Weights of a small transformer language model: 20 layers.
Each number is 500 + 40 x the weight over its row's rms, rounded and kept within 0 to 999. Layers, rows and columns count from 0. Numbers have three digits each. The size before them is the row's rms in percent of the matrix's.

# layer 17 MLP gate, 320x128, rms 0.0705, rows 30-66, columns 0-127
098:561534469506494498502468533461480509517461557490428522520579484443480536523474464488513447502553507547485484555516523551497440514481578445456522485526510538557504505499516566511461461509532525471554563568452495574551466496433541631540520490508499474500455534525505509490480500447484502544470589542541482419508492464571452449472498530546446470432451553476481447513515471470477557522579
095:441502522445509490529468482515494543511527539480425489491505432482485490516523496393511552544554477521493481515492497411574450497483481541429512470540475560512451497467582419521519582517545483502500554546480510520455480545467529522507424521518490520565465442491484575483425471466506526529462539520485507470576444600448465514426466597512517434534487521484532463530503530463500489515487
104:523488557536568505474419444429497560486581523537520529541539514517483437505454439554511445585477523521507535511509514476553487565578480543509500421530540491555509504448498454534513505514445474432478546503454551555522462461526487582495446503509495484516427508439492487470444541437511500516431494576453439504433555544546504551470506520490530471521455507549526520511490471553446510520541
101:534510527490461481521491470441503520466529465473514462579507525538517503479453411505607515476443461476501506501513475478558464443426576527468541552490475441478527512477501459501439518503603560494529528522527469573503500553543437505478499446521627473425478517462534587544450532438523453430480492530435485516500504509508492492557436502486473494483472468486494447550530497463467553498511
089:529555484519502502494567458471567545493481484466519466462458485546410501587490498404471489524476519502611488523587489474476491489494548467446459439491512516446451522483432530495502542484498506496432466553493549421541499442498527516507528582526569508539495592491472511525573467462503538500546508506487512535472511490569554543460449464508506521466494550459523557534530484533506446416548
109:418534452493468499444520521412508528480556407517587432517470457564489511482551515438524489426465538466521583525515500526454503546484534471520501492473489503507569545548463533396496525562475493525446467462531568489525504475481429539511498519494451401573461448514459527492474498444492484443493511492481526560533500519507522470487543523536444547439560521492504495563470531497541502450477
102:473526524566564516478506544500526482464510482488519496592486523518519437495603480497531517406453506480486503503454477551581568457521500509483495535444520468482571461507529504449524441496548517467432483480504493482535515524598563488514445568423458465457495484513490499480496477433465573516412557545461527548457546480548489465494537552534479544474483460545514462547564504553477464490566
095:487461546525488513461522468542521588473535508481466510485525519481537476548540437501520545593460514459594466556478393566565483515442499544507518505525472468544492535475515464455487535444520515589437461541510507476471515507550444450578479473425465441547493495472533484585511502498509484538428545498531515520470503555459539494588549477483486477525441421499456508560505485473479482506468
105:479484436545501432492530474487511566483483515522532508507519465483515498520574515573511499481474469459475494474443482457519527514495554540503548418561479489511463478484447557522484521530417407571508540504518569524507531562453451517571528422418545555513447549504537444469456557517487506469479548495556489505486524515549410420457497454465512612505475472535476505521453547545502505488517
090:550498465511554484475478508487487450473535459466449511482529506487490480451475449525536508509476510480505410550527482521464529501508514475456479491518451537453501400572528529456470487516538521562480529545523512476446528445557488545438450500502476511490500524437525468474529561455506539500559502424491537488588512520488491471497571474433462444493614423470513519558385472561478591461518
102:462472482427500538488474524476464454519513501522563534492470533465491439559494454506503514469468544511517502463503561459457487494530459494458519472485496474462522515551496446514475492443496484433470501515529542578455526552567449587496421510455597579542497553459515478435431469516570514485461580507532486464480524448557541502450555543467415581508453517490552466539499420509539473484521
103:537495513509562468511467467561486492478469529435518509529543480500452463499520461493559419476523441532584473502473581478424494502564428543497461554504532494398515511523524476443499553478487475520496433467493536429443557544498470477468466436485510540401485495536570498479434529443476501553492417496446488520527493458521455560471447535533514518482466470489442520463536456543461467546470
105:437559540515537491530507531483439463507480508512476540388489482459427507489466534460487523564579448458530480535553543566485469536471493471521481529486448535522542484528509496441572553500468479489570436498384452543506501446530388562481460445494489483555503513508452531507454491496506519538522500427526487457514436483484540508460504467476460457547485569548442515558486504490489495574508
105:437446484528490542465497510437465571501494563546461461440443527521486487506460500530451580533591560535463521523536526507516514516489493520475467451513460499493527538442560543479497554558524453495462517566486492601425576485536502550458484532528501504545501556450548459475509455503513542535559458511506546553472487491491584496512466520454477483497513434476436533454506462539544427549582
101:500492549509542516575594506475554456457464529498426541449460499480494574499473455494498472533543481562503459531471500529588505485504580478494544477453426504492508542491433512415393517578466523547487525455535572475466545516542453456518515420543481445462488519449497533496506543547542512462416444456459523490495525526485540442579463472514492462471486475547535498522508488504522483480472
100:461488485563517527491565510489458497510469575489506480560570417487559515563484515480538506534516469421499478507443521496551562479510428526533487485437503529495523506479438533487455541483535518456458499565547543403554491504497454520517495533522488523520456531534511529455539515448549452528427492495548476473550509491537422528485481490461414484461613550530544506520512494615449480532520
100:495477489505478516484516494493415468509513579455540497513463502488464487566579488506577475538534497466430522384586517514502482473471495530576501580442487495462520498564472493433467505543548413457490543569494502533454529548496505534489501490463560508554489445484464504501540467541514500555528476501537556492512465608557528491493472550500587553456429527506491438538482504505526464541493
101:447458551559487473476500507540480459509530540459432476535453575492453529503509447516477416488476530475500479480528490461423455479485508506446499515532514492494541515517435428528447551533445451520561517522514491427562499439541503484542454570524434457461446520525512418526573555534437449481487509420446405496545454485524484490555521520455530451529529499526552429518486506562498484483481
092:496530489526406487569510535526522527553495516482491491474561540474468511435438480481428507485536621574499474472463495505507502540566574466509469529572486486475590505463457506510377517519481470446548566465501560549515576522547522544500449540479496522501529512494515465450549517575463491463552539488459529501499487569495451505485520487462532480476496454577497429477477492492467535449506
109:462469446532564514537551501442502524597529462549529456525456469480579553480531499475472561522515519530554522514466426415529455429582554507492473456572537509557535536497492506498497505436514531457555463460500510514477530543477447537528461502510547451454468529511495498503508508569521480485475465580471522536508533418575478460557460524483520491516569508527461521472472524463458576501587
088:562439531490525498424547573429502483538515541502511401578471488490450487552459473454509494476500461457454489485528530473539519510502420590518454473488563474500563546493596534520496519463489550528467547540558547525520513488505488525536521469525437516506507559518505548445541426509535463481425499455521443474570545552520476494460500578513526434467502558497481480523548532480468535460553
097:498523480518517580497528456459479477494578502539505553452447425407554430481483533515503521497562537533498505527526494500447530482550550421501582586479513519494530571559475525489505558423527486512542486455544463462483483476543514526419496464503447498438532465530557489441535505464513461534560517474453547517477524497486430525540507539524447457458526504506443465444561530445543470458552
101:513443497462466490536484449469527438567522533572520494512529499442523460545581536552516482557443549504611506455462449472443528515486544476519467530520465480412495474481551526554458450463532526502470530529449552481479440533541502529550529464400508498529490435434557529563486438501540532440518539497436493512489467413535522477555484509472529509492442539476505530454451478486507520552478
090:520507511490538521493421485472466468458526477475485538502485446465537498488530510520493578513542502507469536549479463425479454453455456530547474511444502499545482506484529509526432612513496554484494516525460460499506503418447449408526458500522425507430520504494502462509562561505451484479492453476453507427554506544477547480509570555359477514504510514547498505503481520575531567415508
085:479474534521469460506477428528486514517515588494496462494495448506500548473473497509511512503433524476502481495488557557520555487523443561476442467549501403509467525527560440477494520489482573535421518458563510507461534486506524519554483464524546518469470568420462520483460566498511594478476439484491536484485448571513526531453475615539515437471444467450491511467521497395525494433495
098:475528525470603487410487445472588436568514473512479512487592499445533548503537505502548453519545507433525519502477495525534485515457496466485398522531417524512505536489538537523498448498474475456520492531551474507458571515506458550484532450417446485456489465462440463535500454550541490454450490458504513486441538494489482536469463490530474466561514578515585521442481434537510505463469
097:515575499509533493461518484410483519535485528509462498544473525466520487460551471495526499537492479496447533515508516557447457540523462540491497448554482492478512494571461514484546450486560531453446437457492433423517427446483549497488499569475515418499490550504579543488496522524454459527494432539447505630446586497486493461466564501471450513442544489464472401519528483495542516489529
099:529516464492537440456491497487480509507512598461492601590528533503505426504457528495521532475525526552478524495457489420479480434622532496500440442485502429424552514552584565453498504516506527531477555506536453481513494465488439493569512523442467454488555512512554517485488458518464510542507466535566532555517536499459459525498513502483527430513510524518541447460543573436515507485483
099:456568468473495505504516442544427559469489590614491507526465542472469508466422479496455441473488525511485480481497514449521469485484446533505493489508501500472435483515570516554514528503415489536540563489510516508530517502550438482445529459510567518512504519536510573531512493478513476437477498460427575554502471504495480503514425522519523441540495538526557593415583505526584508550484
103:508503537521485463455491474518484542527535552535435525518540546448467470528587530585475580507443498530460434502501504454489485412549519510539477466472550476509503536492515514457494551475555555519478470498494468440483427423585495506461497491521537491565543512524545490433519471456497596410547541511492482519566433573456475500507450467484562542467444482474555537501478508558513457507473
103:552531466549476449422505482542521488585442521484456545440461515535469495544483485540493424503494494575562480491538465462594471483516500497511476529516579519549522444537484541442525479521466487522546531498415469545435538527442528471523490530539473501511554556520558488458544425448493439488499483457432475423514466480532468548465468513443524487542465537455442484472522496441517432559524
093:464530500396475593530505454462496488510495457535518498523449495455497449518452453517476531506470583564551476507526530482484549474494517422525509528473480470497515466531511456478455508453480508499437434401530533501440403510499429437427512456531505461465487520434452442459502475538475499494469468444530462572442424488534454478530461512489525478473479447563526460482496479458543517424464
100:495471475432563540522543506473535512494514511502479545471580520493512453516552469489576473577516606565565489435452492504541477485478433507581515510469578468574464563467551413516466450534504480503500499513466494523450512479511494503485506511555478517487439488547507577453496542446487500440518463543552513441479534451498506510503555516568551505519434588546485491551528493472491551441528
099:543524523543532489522572509504505497580517538464469446552502482499521565525490487429484475551513522565444461525485484540567479510473508495460448467425471438458546435520544455516515455473509490510529480518551592487547487501497488427538520443602465512492467425504474536443461539471471517507444536496482520494455539438486395466500461517505512589538474518532549524547487498497440409552497
101:458536527520449492556470482529545534405537494409499538479514465495516485470474511548484541553508544456525510512500472534572499483558473498523600533523480565464519503589504511497489522514486423469533527514508518544535471497419427520559544550531550551585465544504545458437446547521530455523500472547469518487447482428501579493441490486481513558460564520498540510563461418513483518484504
097:552393481474521475485501578530456497496513429507470510536486507478442466558477423422548483508561477478501444507471510583491497543530491447537423528487494535486499442569546533473578499499507451549485571551496565508516502508540513501496538550582457532531458454419502484535525491504507511445526438434507489482538520493525539522444585452480488462496500477498544465470479534551535561581516
100:448468444529468452479539497503488459555490503544410442522498491467512525475507459510502489499517491516494495502536508453508486497528491440527586538506483499427558480549417534524486465542486506431503497523408508466489530496501536455482501498538506425561475446496519590475474467479532499387414438464483460461494453435583481482581587493522551534477512546538468507521419517503486475430501
# layer 17 MLP up, 320x128, rms 0.0704, rows 30-65, columns 0-127
097:538492438535523552441565533438470519529524533548464537540500516542497520503455502498526597414482513515456522468531498528542574558471519461458488456509516558512479530457542460572519583454421468566520537541524581572488513470523474501553470467557467528528547522505423502517552493467525547555484558456553539500425461472459495542464498474508523521510504493524507477521543425498517524435440
093:515502503548563543461466546492544497542459446490487475513487476431372429597511531428493464507533522511474444542560517540447462435491486435506537482463518482510492522463494503479551503487444518488488446567536504465529524510520504521529473466526505449577411502552447538533500481542535521434527484494469495462527588478433562460506519464544507496498485450539497538497465536578415535546516
101:482506479428422475522512514579465511480504492518473478464442526510507484498461490520486521561476475580514501482484531505491438539566503522507482472464515586509475463477576398430533475452505505504454503465500476445607533560477497473507473481425538435508531575525512501451465446496425476481455463453463484467445560551462463554512468575469441430557528524453503474500504477560470543530514
104:540518553526493392449524475470575560484534592464509421493528472498516492488535410444610484485453477529471499575556511538506518530449574537459486430475471434453507480499467497549456505561503532529576541514440530542508453553458432485423494481455581500450461537508516485504461474475542573473523484507520532543522525436499541506492494526504490523458509487507492473505490549510537480520492
098:525504562511496465443559517504512517566440392551510471523534477463535538488573458480532425543549503536491513507516490575549567475518604441531471444473478486505391516439515493561445481503559516449503440526462531457506440491553484499492507476528509499448466456528477529448558569503544458492456481508542541502512537506543575530509488470521545569499542506486537501539518453498582519501511
102:438557462485454512447500470504498480464562495525589475517465538557446515505497510516514440530579524499483359442551490549526482505532441516513509474508541512495515503604553453501482490462569522518526551481489545502492508554500483448469500522469467509497466506540483467553509507444517492474475489495460530469390558526461510626481544534532471489478538566561578491476521498556463471527502
104:482519537496473398492491487467503507444543585475517486437475461432491541532525467528449492555442555528564475515474525539414502502471542502512488503565443476493499529465496534443511550528455502385558503497457575514580505497536489470504429534522462468450468503462450532515471485560504515522474533513598538525507461517500495519521552454543464438475410473438472501472465512477420532523472
095:518476416566532455513475573623501477480528447494517524513469471490494509503465516470518530505460533507458535530454494504502493474574502431434496492431569492420562456490454528479467513575536520547563518540466544502564546455438492485500583489520485501468464512500564525459475462460538536415531553557525436479486427457502530512424416554479514485491477527476501489497546525481465463511491
098:534502481475571490480457427458485475413494526500517493530435389445504409495489489528446499493477553529486546560520466515494511491532533533560515503530546491541479530498490524524528531480440489425486516491490418528498501497447430598502444570516498498444468500458459464566471577495514514507487479500524525431503471526419551493529533496446555480457559402524540534493436526491519451516460
096:560491520560485523528568475551471466489414495493469549478473462508540589495479518584430426453481553509554538490495485472505515484473486545522472509491552462501532503467495558500528467518540492457524519468524498451497481514591480467485497532559508508514492423451446419422532478478545514491443510483418516593511515457504553462436451428479475487501513516536458495490432512539538490442396
093:487473543493471519510454487513513467553501514499498525572537463486556403472492499540514465493534498435467500499479473558441542567521509447451418561497426491497510493436503584523557538441502499480498525527551450509549484563497525538499416504468474571466534477613516463476481450553477491438503492426502500460467533530476517589541545477542496474440529463566511491558491414498493497491457
107:581548557455517522527472434487564433445512519488469469544498489544583483462519509498560524506551523532543416564560545529505520472525516437544487549488520547495562516602535547528501473504475506456553546507574415589463507470530508514508540448485497459483525561465469447538523447538558508537485455542463535575486442533519492524574490530510536505457514474511437499488471518515450501507516
106:520486375474490503455526460533531504591564426496466480442515463470523538456466501542480439496565512478553474456469550487470543493532456525581537587531461449491455500486516511464461488465428506594441479502566505494468502576466526511461577433494552494533542422467489568548502516526469493505517507496514472483482476544506406464465476496509471469473523464458439490468483521511508471439492
104:480519541583511473563472544494480463530498565535483510499464541483437472548511470446510508516527436494490447508488481450518486476483475494525485475499489512466505493536475512457543541407560497557518506487579457506474508472491471485506395468473407502539548498543434385543625435581514499520467473515459511514518461460501565449528498563488506465559492493548487429481540497445532510524452
101:488473471426532544478518458481522479525410487554465447418474504472429519539446495487441576506499467532413487458486503508440481567562511457554485526528540485496498544479570614475470498546534487512527500520486500464471485498466503501454523520524477520480511518421468522403491526555569545476545463478543427469497510480467472522505466441473544467477466501488527562381554480499529484549489
096:466435519508491469468492541479500541494517531510444489576494538444513523573565538532498458493541504500524437420518544583486531516561421459471529547464474508446547581497416543449430532500457508465562565546531478488512572472562491505452495490567500493498535476514569465471509523492498525528501523477451444506530516508483502533476494400469537525480553523503575577507497452536507423465458
094:561441504471520489475501473551468487478498518513451462481540476483495505496412526491503563444549543498465486500541471493481567537525516493522448435447529516502475451413512456565573514518545538561485460376546466524511482536464480524583517471513429515449549566508401497506493495465533550433479492519411554439485539472451505429516525502548451482464482430483545512477487498528500509460516
099:488514444535540579476524504549493512537512468551553472452566482515554422444467470537523555419528534492478471545535443534494581529542532473507482504534486473610539562513475527520532558481592448539528483412487471467467442461449472518538483427495505486465475472508450592531465440511516529487520508534522533435446521554531516491498535502557490516515495524491450541437548519450482515455512
099:495471524535482450503483407520496494445570540557496528472442540527592497456431471446530500481497539603518435515509484507499533526500496502542513463430556500404539510469513470470503490537537556554476488582475514553553498508603481478482521484546480470462510540520471534535494487463530532487478511550567496461466515576521484537498498541551493452446453578515518451472472437475472412507549
106:465501558474492529503412485511492507549470465414524638439519514468439448492528472453586540470442588522448487483520512509475564450484480599476483488481500534497502465473423546471438439501490441544491515495498503510507467568490492476507460467511463510547504482422485403483482591516474494477490459499497467505542503517524504487535456494462496471422539509491454487466519500542574553521528
102:470584479522403492508471467558451485532505520505495531543444496543533581518538488503545550489498462601519426515439428461486483456508490508466489495482478494491524503484483436449518446594523485472490469533538532450466517511440444497581533468512537498545544448502491510499504510527571510476448534546535527451491427563417498568511496509558575526476494494417527496561495517577467468487497
100:495462545514496494508457555509490538537495529522480523482470594570499471523475556503592542521470523493452482439493516578471481576503537436462451491587488493543478520586513465488538505488489491446464503500465509514514518501555504569482495526529459527413398546483421510534441498495468499410536475509431600477469473490449493526481530554433494476568481470548494550542557504513486460516508
095:441555464508458469513416465454465514496494539524555520411502533510562513492519493549490522502556523511514569534543568525506507431436463522386554475464510506497456429505543459586531489509508482420508477533474457494534491493513529517472509545472511400454453531522520507565532446477482500573491564514488494534455517464528457531519460459510463465484476518452503560535523539561396555498524
097:480467524510483505506500493502542514436541459416457481506523474516464541508479453448591506428519481542519583530574495479465562488489450533554451535539505504507565537522460538507538440570489444553543466515533503530528497541571470476446545542462515489499504490523594524487402547476498522544445507584494504532498488503553462506493564459490427447495452486462486608543506547527522475504548
101:489485575480458508504540487533519505497462485494467499539487493493513554373511555424532429527512403526542560532501500478439529500428499473500532466551424585500502500464461508505478468524538503563536503498460449490531536487493522451443570500472517466538542476509508519569502526485506487526462406513492594549537468484483526519498507420491418505512489449404512530541477454504443430530475
100:514527449429478525534505475519471518546500529469563508458510489466477490520490619502555551473529526541509502477477482506467455519455444522519489515544509523495491537571505442492447514613510446526517521475442555459473520526522493496603445546426579527568558485418515494487504518553523544495501520485496412524566471499417462457532534502548461516485475475397535483508562510534506500472536
100:411506502481566523468476523524492523478468460419511512492537446525544523512486509554503499501503443484463470496436444525551471535525401487549460552401510503521497517484479439514479417399472520492461477455502459499439449496474359523571397510495516472485569478433514463509511521474491499474491491506476579478531435468493508480529482441502551481517526532525483544509504514481496548434520
105:453545571452526426505435511472501461496478433461466502475565489504456508479528497492526474488608491531498494510495545472539502522510577580476564442483524500499553512503498507501471501519497506451533511503459510506457458612529425455483514471518510454492505503501479488409470476547490555486497492507554509473535490505640486547419549493383499461446502535508446537544501531445490552535498
105:440514513433460530531467540449552537510524456520591487483484503600491560451518506460507499466515476496467485485460449518547435508441514518531531536494527473566460582540471451560492498533553513550536528530466414465454478419477558551537445479469483483505469536501427521492550538557544479492541482520483529475495550456489525565500545465477480492393435479416460484518454553497508517541491
103:454520497579532506551521547515534487505521493465513563601454513537504525504527496560456545478583443548498499493523493514521438506446471648477465503447500460460536454595547519479458530509477480536485519511489500500483508458476477483434460540462486506519534489512566529478536487429516584529466489563532485489512434463510432558531542460549572549503486428567514516537543468526526516522512
098:389510483506484552511452530539507502512456523512516514538564494521606533552505562551396483487558453473507478467483536421472514511505501445454486489452504446537513488494533496494506508536482483493578445472513437467486507484527494466497532497493483493558473486580606449541435567552490466571494500536555421567523558439500469542508476470508509415538451529471499537537480492484506454533482
098:465451493465532478450440470446483518557546529477488531465444485520466561563436499522507535468414494464473510526579515471542473446523487482591471530530558470540449568519496468464530528486509472534467549483569515538547479530457464554475541539504461582486536474523526475561494448541532504463473559474503454475496530508518583506419470472575440490491476543558470553442464439515555518441518
098:482608508481460432536508480543501485524504516468456543534532510449519533483544480521453516478448502537488522516518483471499556418551590545431502515510463532464497488478514389574532497533509509542528578460552497487518537487503500565601498497468539483572532494443464524592553433498558584490444499428472490500438532478497540521485461536534508541492473494438510536445454468478509486484519
104:487507415495539465538467438500489512501539444436422444545500594527463539492530508478528482511516478439429530460465534474501527465519508486534480490544519432457519530487499505443445514490529489435465508573525476406449519517499528554546528431537504469482430464537454561497456489456518532420503494492567462442512470477488516483439486479527509508383479465460539539483520505562524436545567
104:497504528499527457476491514498430547504527499469529529534535425505502549534437475562499576464547534482456450520453546619585487487525455543490527506485520542551537548475459503492454466498529452555480520569441483492506510440509392553509531508509496534519446534471535384483508481478504456555481545508544530516535541499520505462515590487509484514456460485500537523577407457506561489511468
103:531551439535487509487499517537426511519505473453462399447577465489462512464492522555527536509490488520417478542512493536438488451459503556462495545526501428512475549445475500562447508444555493512451521490502444450475481491473503505520517527460494540501493534533525519420522406515480472543480447523457488547479453496488495554551474561455532571470464473595483585537443509460560490527417
# layer 17 MLP down (transposed), 320x128, rms 0.0708, rows 30-65, columns 0-127
091:571519546517479457533474561491487504449507470452561504556515533525530565533508514515527581544436493535466453481494496472493406519506475520536477516528579523452503448505485475473481569526534505523527524458402469460509472523483438447549490493534538486478507483469499454480466518521531495566479529514515485451621498552599434471526484494477489466439438432548485534499543522446566443566532
098:596531451519479530449468456501502453469509461534427482459509547520533576447528465472490480548501534513492487536461492508530434487488602548477503473485482555519521469497525502494421552536543488583511500452441475547481480521531391530499562532537434478589498476552436448576413435496496473584478518521525449502499481474505504503515523507500589463536476470471522473504503500484566516478480
097:501489561526460512500520526514489497560475459529502510465465498508620517466475484507496519482572508445534514562475530482447502456473519524465592466505467457442574504528504467517541572481555533461459495543467418508438453535466504485526441475463462508445475584505462495527448464441565443519448465485509501492480488494600456436561516549447540566534525518530549467475524532472532551532429
099:530511485465524476447520449543557517499521415474480523413472460483458467478483439449552581537523584488487490507479483505461519466478505527482527528502425508509506453487463483465592455490465591538498531407579484528504512480527585480522510568496470483517468509553450477558520428414491472514514450470517567401517447486464514450510513582495501446478552519467538518508503508477522479502457
093:444504448405513551452516439564538522516590531424432571479481475508530496447497471467476511489500450479563489513540550517505530513472469423452499520461485446505475459466584528557464495504507457548450590508494531502526518506485549521510480550568516412522548428497551474497479507530467480544519442460481542543448505502542457517418486539462542518458479554493476543506558522506534472468434
106:512585526487459471603494538525503490440443485483568500502532516546516496492467457520482539509588540498558457526531411505413541426452532526453502553482542467571489523509459470525522485478575482507511437438602489547484544555489503434431458455593466493533436521511565499531491495533501484468522519482485499508469487484510518544523537535444535450492503547526486491427531491541444480475514
100:593509431602514511526521433469442463478541523461557544556497513543483427493527488480532454452543487450450540470530499562436441523446566477542502447505511547517552514532510483530488462516485509471487506478460514463455457471535492512410544526506535452607535435493559457521442487456480468486423435529547501530545593518487538518527537553511494517502517463476540518500526477557503494474466
093:509462550437507477454515526520524552510530493528522485533607538577480496492573510442476458524544500477512530521606568474519533609434426546450436471510531463517507553485432517471509531511543522494570475493541488481501485504546534478538429520480555525530554461485490478496582508450524501470514440547444472475526511572481516469506457462491484438502468475511399501480518430473522552496508
100:431519517529444491515528496510523493499550487482489499512489509440506504560513487502563461517527556474573483472467567491526485444453465517484485540486499461469434528601517504462517428491562490470464511497466563514501442479550482530468467507511514554535502471544541530481597510524443494468433487514503481578513467437511418517523520471534504421486421504483603514524454571533489545532370
099:502503510542470558547444528457531540524481445548583516533580467525477510535508471526471538510484467487488529467610509509490525506466482575505538492511473530459512440536481527492507516524502555528500472486590502497529432540406385497430459509483464494458437526514496531442451507480460493502465571466622474451506531529449488505569563498486482463496432555476451465494492471539507452471487
092:449504440544588500500502526536497418481494525535545521490515493472478484457521448506567579494466454514468518488491439524461506540502590455466434576515529536492448423530555488566492427489441505545476505530484513392512436580467488442457500452434452528545561499540528511518445484518484482508526421526473453557472535447544474518516488499453486539577503528458455472490527488541495513513489
113:514498535489523546458555514476468419518482567541430526458427503456540525517509489505495592439465514484467545468529502472549421470450535452519506464457479489519515514524517520519550515492438490548475514445485486480477450480455580490562523478479423478420449512528492494568507505411514472505583559489491504453467496476553470558481499477519547522426576513499520504551479530444508445435595
104:476488553553539459477486555484469577503483469506475475584559457515489540451571405524547477569426504428539508489538495502579468515482512504521511510531471412423536467555540478474535497524484511592547462542522522490549505490455580470437521502484528461516528574459518432468517557518457488503458536440479554414489498487467496479528507514528446512541504533498457565524526557491506499457536
092:509461451523457497544552504534500502523551477561494514449485462439523462474451497499568563446538503477517471449551483535540496444511513517467466443555456495520404516465467572554545447451525501526466464524487492506488474529535480448470471499497483470434512522556437471457577445501537477547505440473500562534556479515495503471511406539460469494487509501560508549578498594493537533537616
102:533437457591427552422472414523563488565489476506495549550493479517482509512436505496536457521480500496509564469534529480510462453564460507458475488551465518435474488480488508514475504523428454524530553459500414471515524571486562548480555493499506458509562472480417563414495466464523419540522505556459501475458557461527505463492468508535521460484536494546518492532547514487529544433428
096:571532413498506573502435556471536523548459537499494524493518472504509579581407457446450604525471474543495501492523503513473560521542549523524402441530502509480487494530505459532464585515506497499465519529569553438572577494543451507460478509525465475538477533481501510480522464490496501466433460545506471448450578537518474485545529552490448566507494533503529521488464555523496510466458
093:512541498449530571499453470558502478534517494484495570547486487519476526553486402519576489486453473510443500458522512497533453498507587495475466541473445543450517536519490491527460486440451527440565557576534502528550504425470417405519505513499517417581503471547437465538541459517520446545523501427456507506483495484569484511450502510491504521502522480474508589527534459475523548570508
101:500484479514499468444500508535511533556566518516622540504454518510485531473531469487603456495506524453514464520443526511536537517533492532569512528502594514538444487492555455517527494483523510473487454510519539514489595603501558482462462527485538518507512477398473502454506497620477488524499531478417539528512470537599492474495430502480483501437484524482542512490465456448515463541439
102:459534484476535425542461524561529557495534485469478513529468508460485472552530587462408468528495442458450552502471541492482556533487486507504491496495427457517458563491464542495529439508505440499581504457518480488450448472443451506543542520554508531571536525410523530598465470470508459595447482547517449467510534428471514483441537490469490540457467450469494542481549499497491498474434
104:507564469497478532453495495464572505521501507526499553516478535513454496558486483556381492493507497491490456502538485465576583428496519495493490530517510530499520486543477497515493482555531510511511432412550591539458484519485421457440507536482451523571526564506500447495498495518554520462480526459459478421587523508488502535498409449521556480495567564561441432513498507484441566498520
107:455529460493521560450557579544490495578524439551562510532477559419492501516444514477576542564489501508490553534536458403521472513506432451513445421510497505451539501489519512528471552565491517535442485493459510501527522505487577527458532517432420500522526499445428448479454501461513500426497518510473536453499501557450526526483492499513482558543569521456478464550514483544560487559490
096:447528489472496527505549525424461536474529502542444455512505510465500496552526491482529509501510514461489505524515496452529484485474478539509544488485523527519427489506552518453500520450540511541473519470555501528442580583496546440567510534449468494526455554504513507570525392476507491520576540464496511526453491552525400517451510390504510421565537591493521524513546512492443408423483
093:494452513552390447503532517437506490457483502472449477513509507484515451487466495476555505491520460519446462521502468520486563464582482468572507492433521468527457494471469491451574465441472518426436407443494491479414602515489482436509475478449436563502492453432474528464482505501491441515562450526514488510549490578490492477547465517523486508468499491438557466454438442546494488531491
094:514487518579500501448491549553516517494531521522529505545434447464574544541510464507500524575562522492457466539530469467547546472483458513521551527402583493474470482482534449466439479508468446438481512489505443532479536427459435455497490484525485513447505430374491531498465427478489446483486527498539449438516423486522547505499478541562545484555552507490506442533559520548476479495492
106:507506481550433512531522492518478485428539548583440522512510507509504453532441499527455524476519509515540457494432468531535516420549498489419532500488557528475446491490571494488477479508409521431455503493523555509458429501484406479453449475545419467421423458429513485473506531484575553455541569504501453481495501506493465475510501553542531494487534518582499460494500481526472533495594
091:537518422604453413436440533488431455614506512597515585505521557464483484556465393488511529480520537474491502511489504538495508508551509456451496462524503441533422426455537472574567467485481499469524493512512494490477491520475543493565506504523463466442503485579471478518471470485502453539459553534544497471470515445486481505557471501541500458566519521484489470531487495501497548505539
102:482453514465491484466492470595536479528532570483473447540525483466487581562530558449493485455483459462495518501543499483587475529492549453449464500507457503600483526462548490511581459480557510513500538562520503454523463457534342485558490504527546522495557453425524524438527542518484515520486508513543531457488448504511520476486506563531493484463468488522470555459395510517536492492515
108:455493428498485546538477553553518518522438539556484502507540500427539483431451441512532579521490541488483546565461491466489472456473472458511517506514497465515533534573526565505533536494541423521449567468519523493440509476455412562513510557441473510460543571544503590521540519492533521515507514431475519552504468420451490528521507536548460496480580444475593501502531533469480478500457
096:492499424501408540480508429489528409519425482494497525484448506474493602437464552560561453529519425507493422465534492467510518496458486495478467556504428440501542467512552496424531450494465514532524537559518461477465496508519476412485510543486536534443439447467543554482523508545519527490483500454546478513427471457550565527519455465528485535515457545462504551465531457516524468550503
099:530453539572500464385514454452495542455498474564434535516576508480536497487520484578600466456515495605522527563521555485470553427515521467464472551492514506557505516448452524530566418543550533456502505528489545465506449523502497504490466467483506482438582472482531465465511472544476488451524453513491547450489521573545520562463533525488488521477533522519492506496514536584489474533462
094:511530435498391456466460509390505461545562462503436483549503495452484455465483448483485488577558502418449524487426523488427545496493570503532518552523531544439515493484424464504492456480448480532470515452524469493469504536480505512558487521536418530540460478521504481516542467420521474515471466514533500498478539536506544496611501527535525559467478545449456533517466480488535566552490
103:540462522502537522460517519590516487522505447465441473480476457502563465566505550527568472527522527494450514509490556478572471524423579462483506573500422535470478490469536458478536463507516483492466501432496446442563476534527508484483509448490475501432416448568523504434510560474504478509494503500590489463461538556506548553570583544497479486517447410493491532470492480504439485442481
100:454510461530527503532446554549492490503470459551572455563588569516437560547524538516440520518522465521500459518540555492471514504515510451453529472582458522476426445504417494525562497435476486512543519477535466424496545536475439483538521493464555515511446468460518494485483517473480524583476550478450472526543490506447470494556477472471522517467529494404469495559549516397517492507562
097:502499562456537438467531529499458485505518472508475458514536402509479495546546454486452476569455537549461524536548488498527445509526481506478499525508509438555439553553494455539506458530504433482483430485527520467562509446492488477390471534476427522443468518548439414460528498473547486504451469476402584532582449528475514478521555547546477536469481477522524534546529502485509537553466
102:454499523494526542545460438530499463576481499526492543473555550491441433468549489470462579470528530504505502475512483531489510516479499484535509465532527537513492460458498488597498449515474401450547565551453454550514457466516482504492534454443478545557520595452518544492489589497461522551531582518483484519440574412473465535450480498544557510496511519551465528491472428463471572503503
106:464500552532531410503420568528497574525509481548541452485489513505460477538503489506516492573511496532436492514464452507446512522580482528542416490486547535505534425497475458480456497473528497475490496560525556474511480520482373547451546485454490518543570511545523428502416478557526516523471474556492477480497484502518433581520496465502479504485561565418500433509503517527508506585470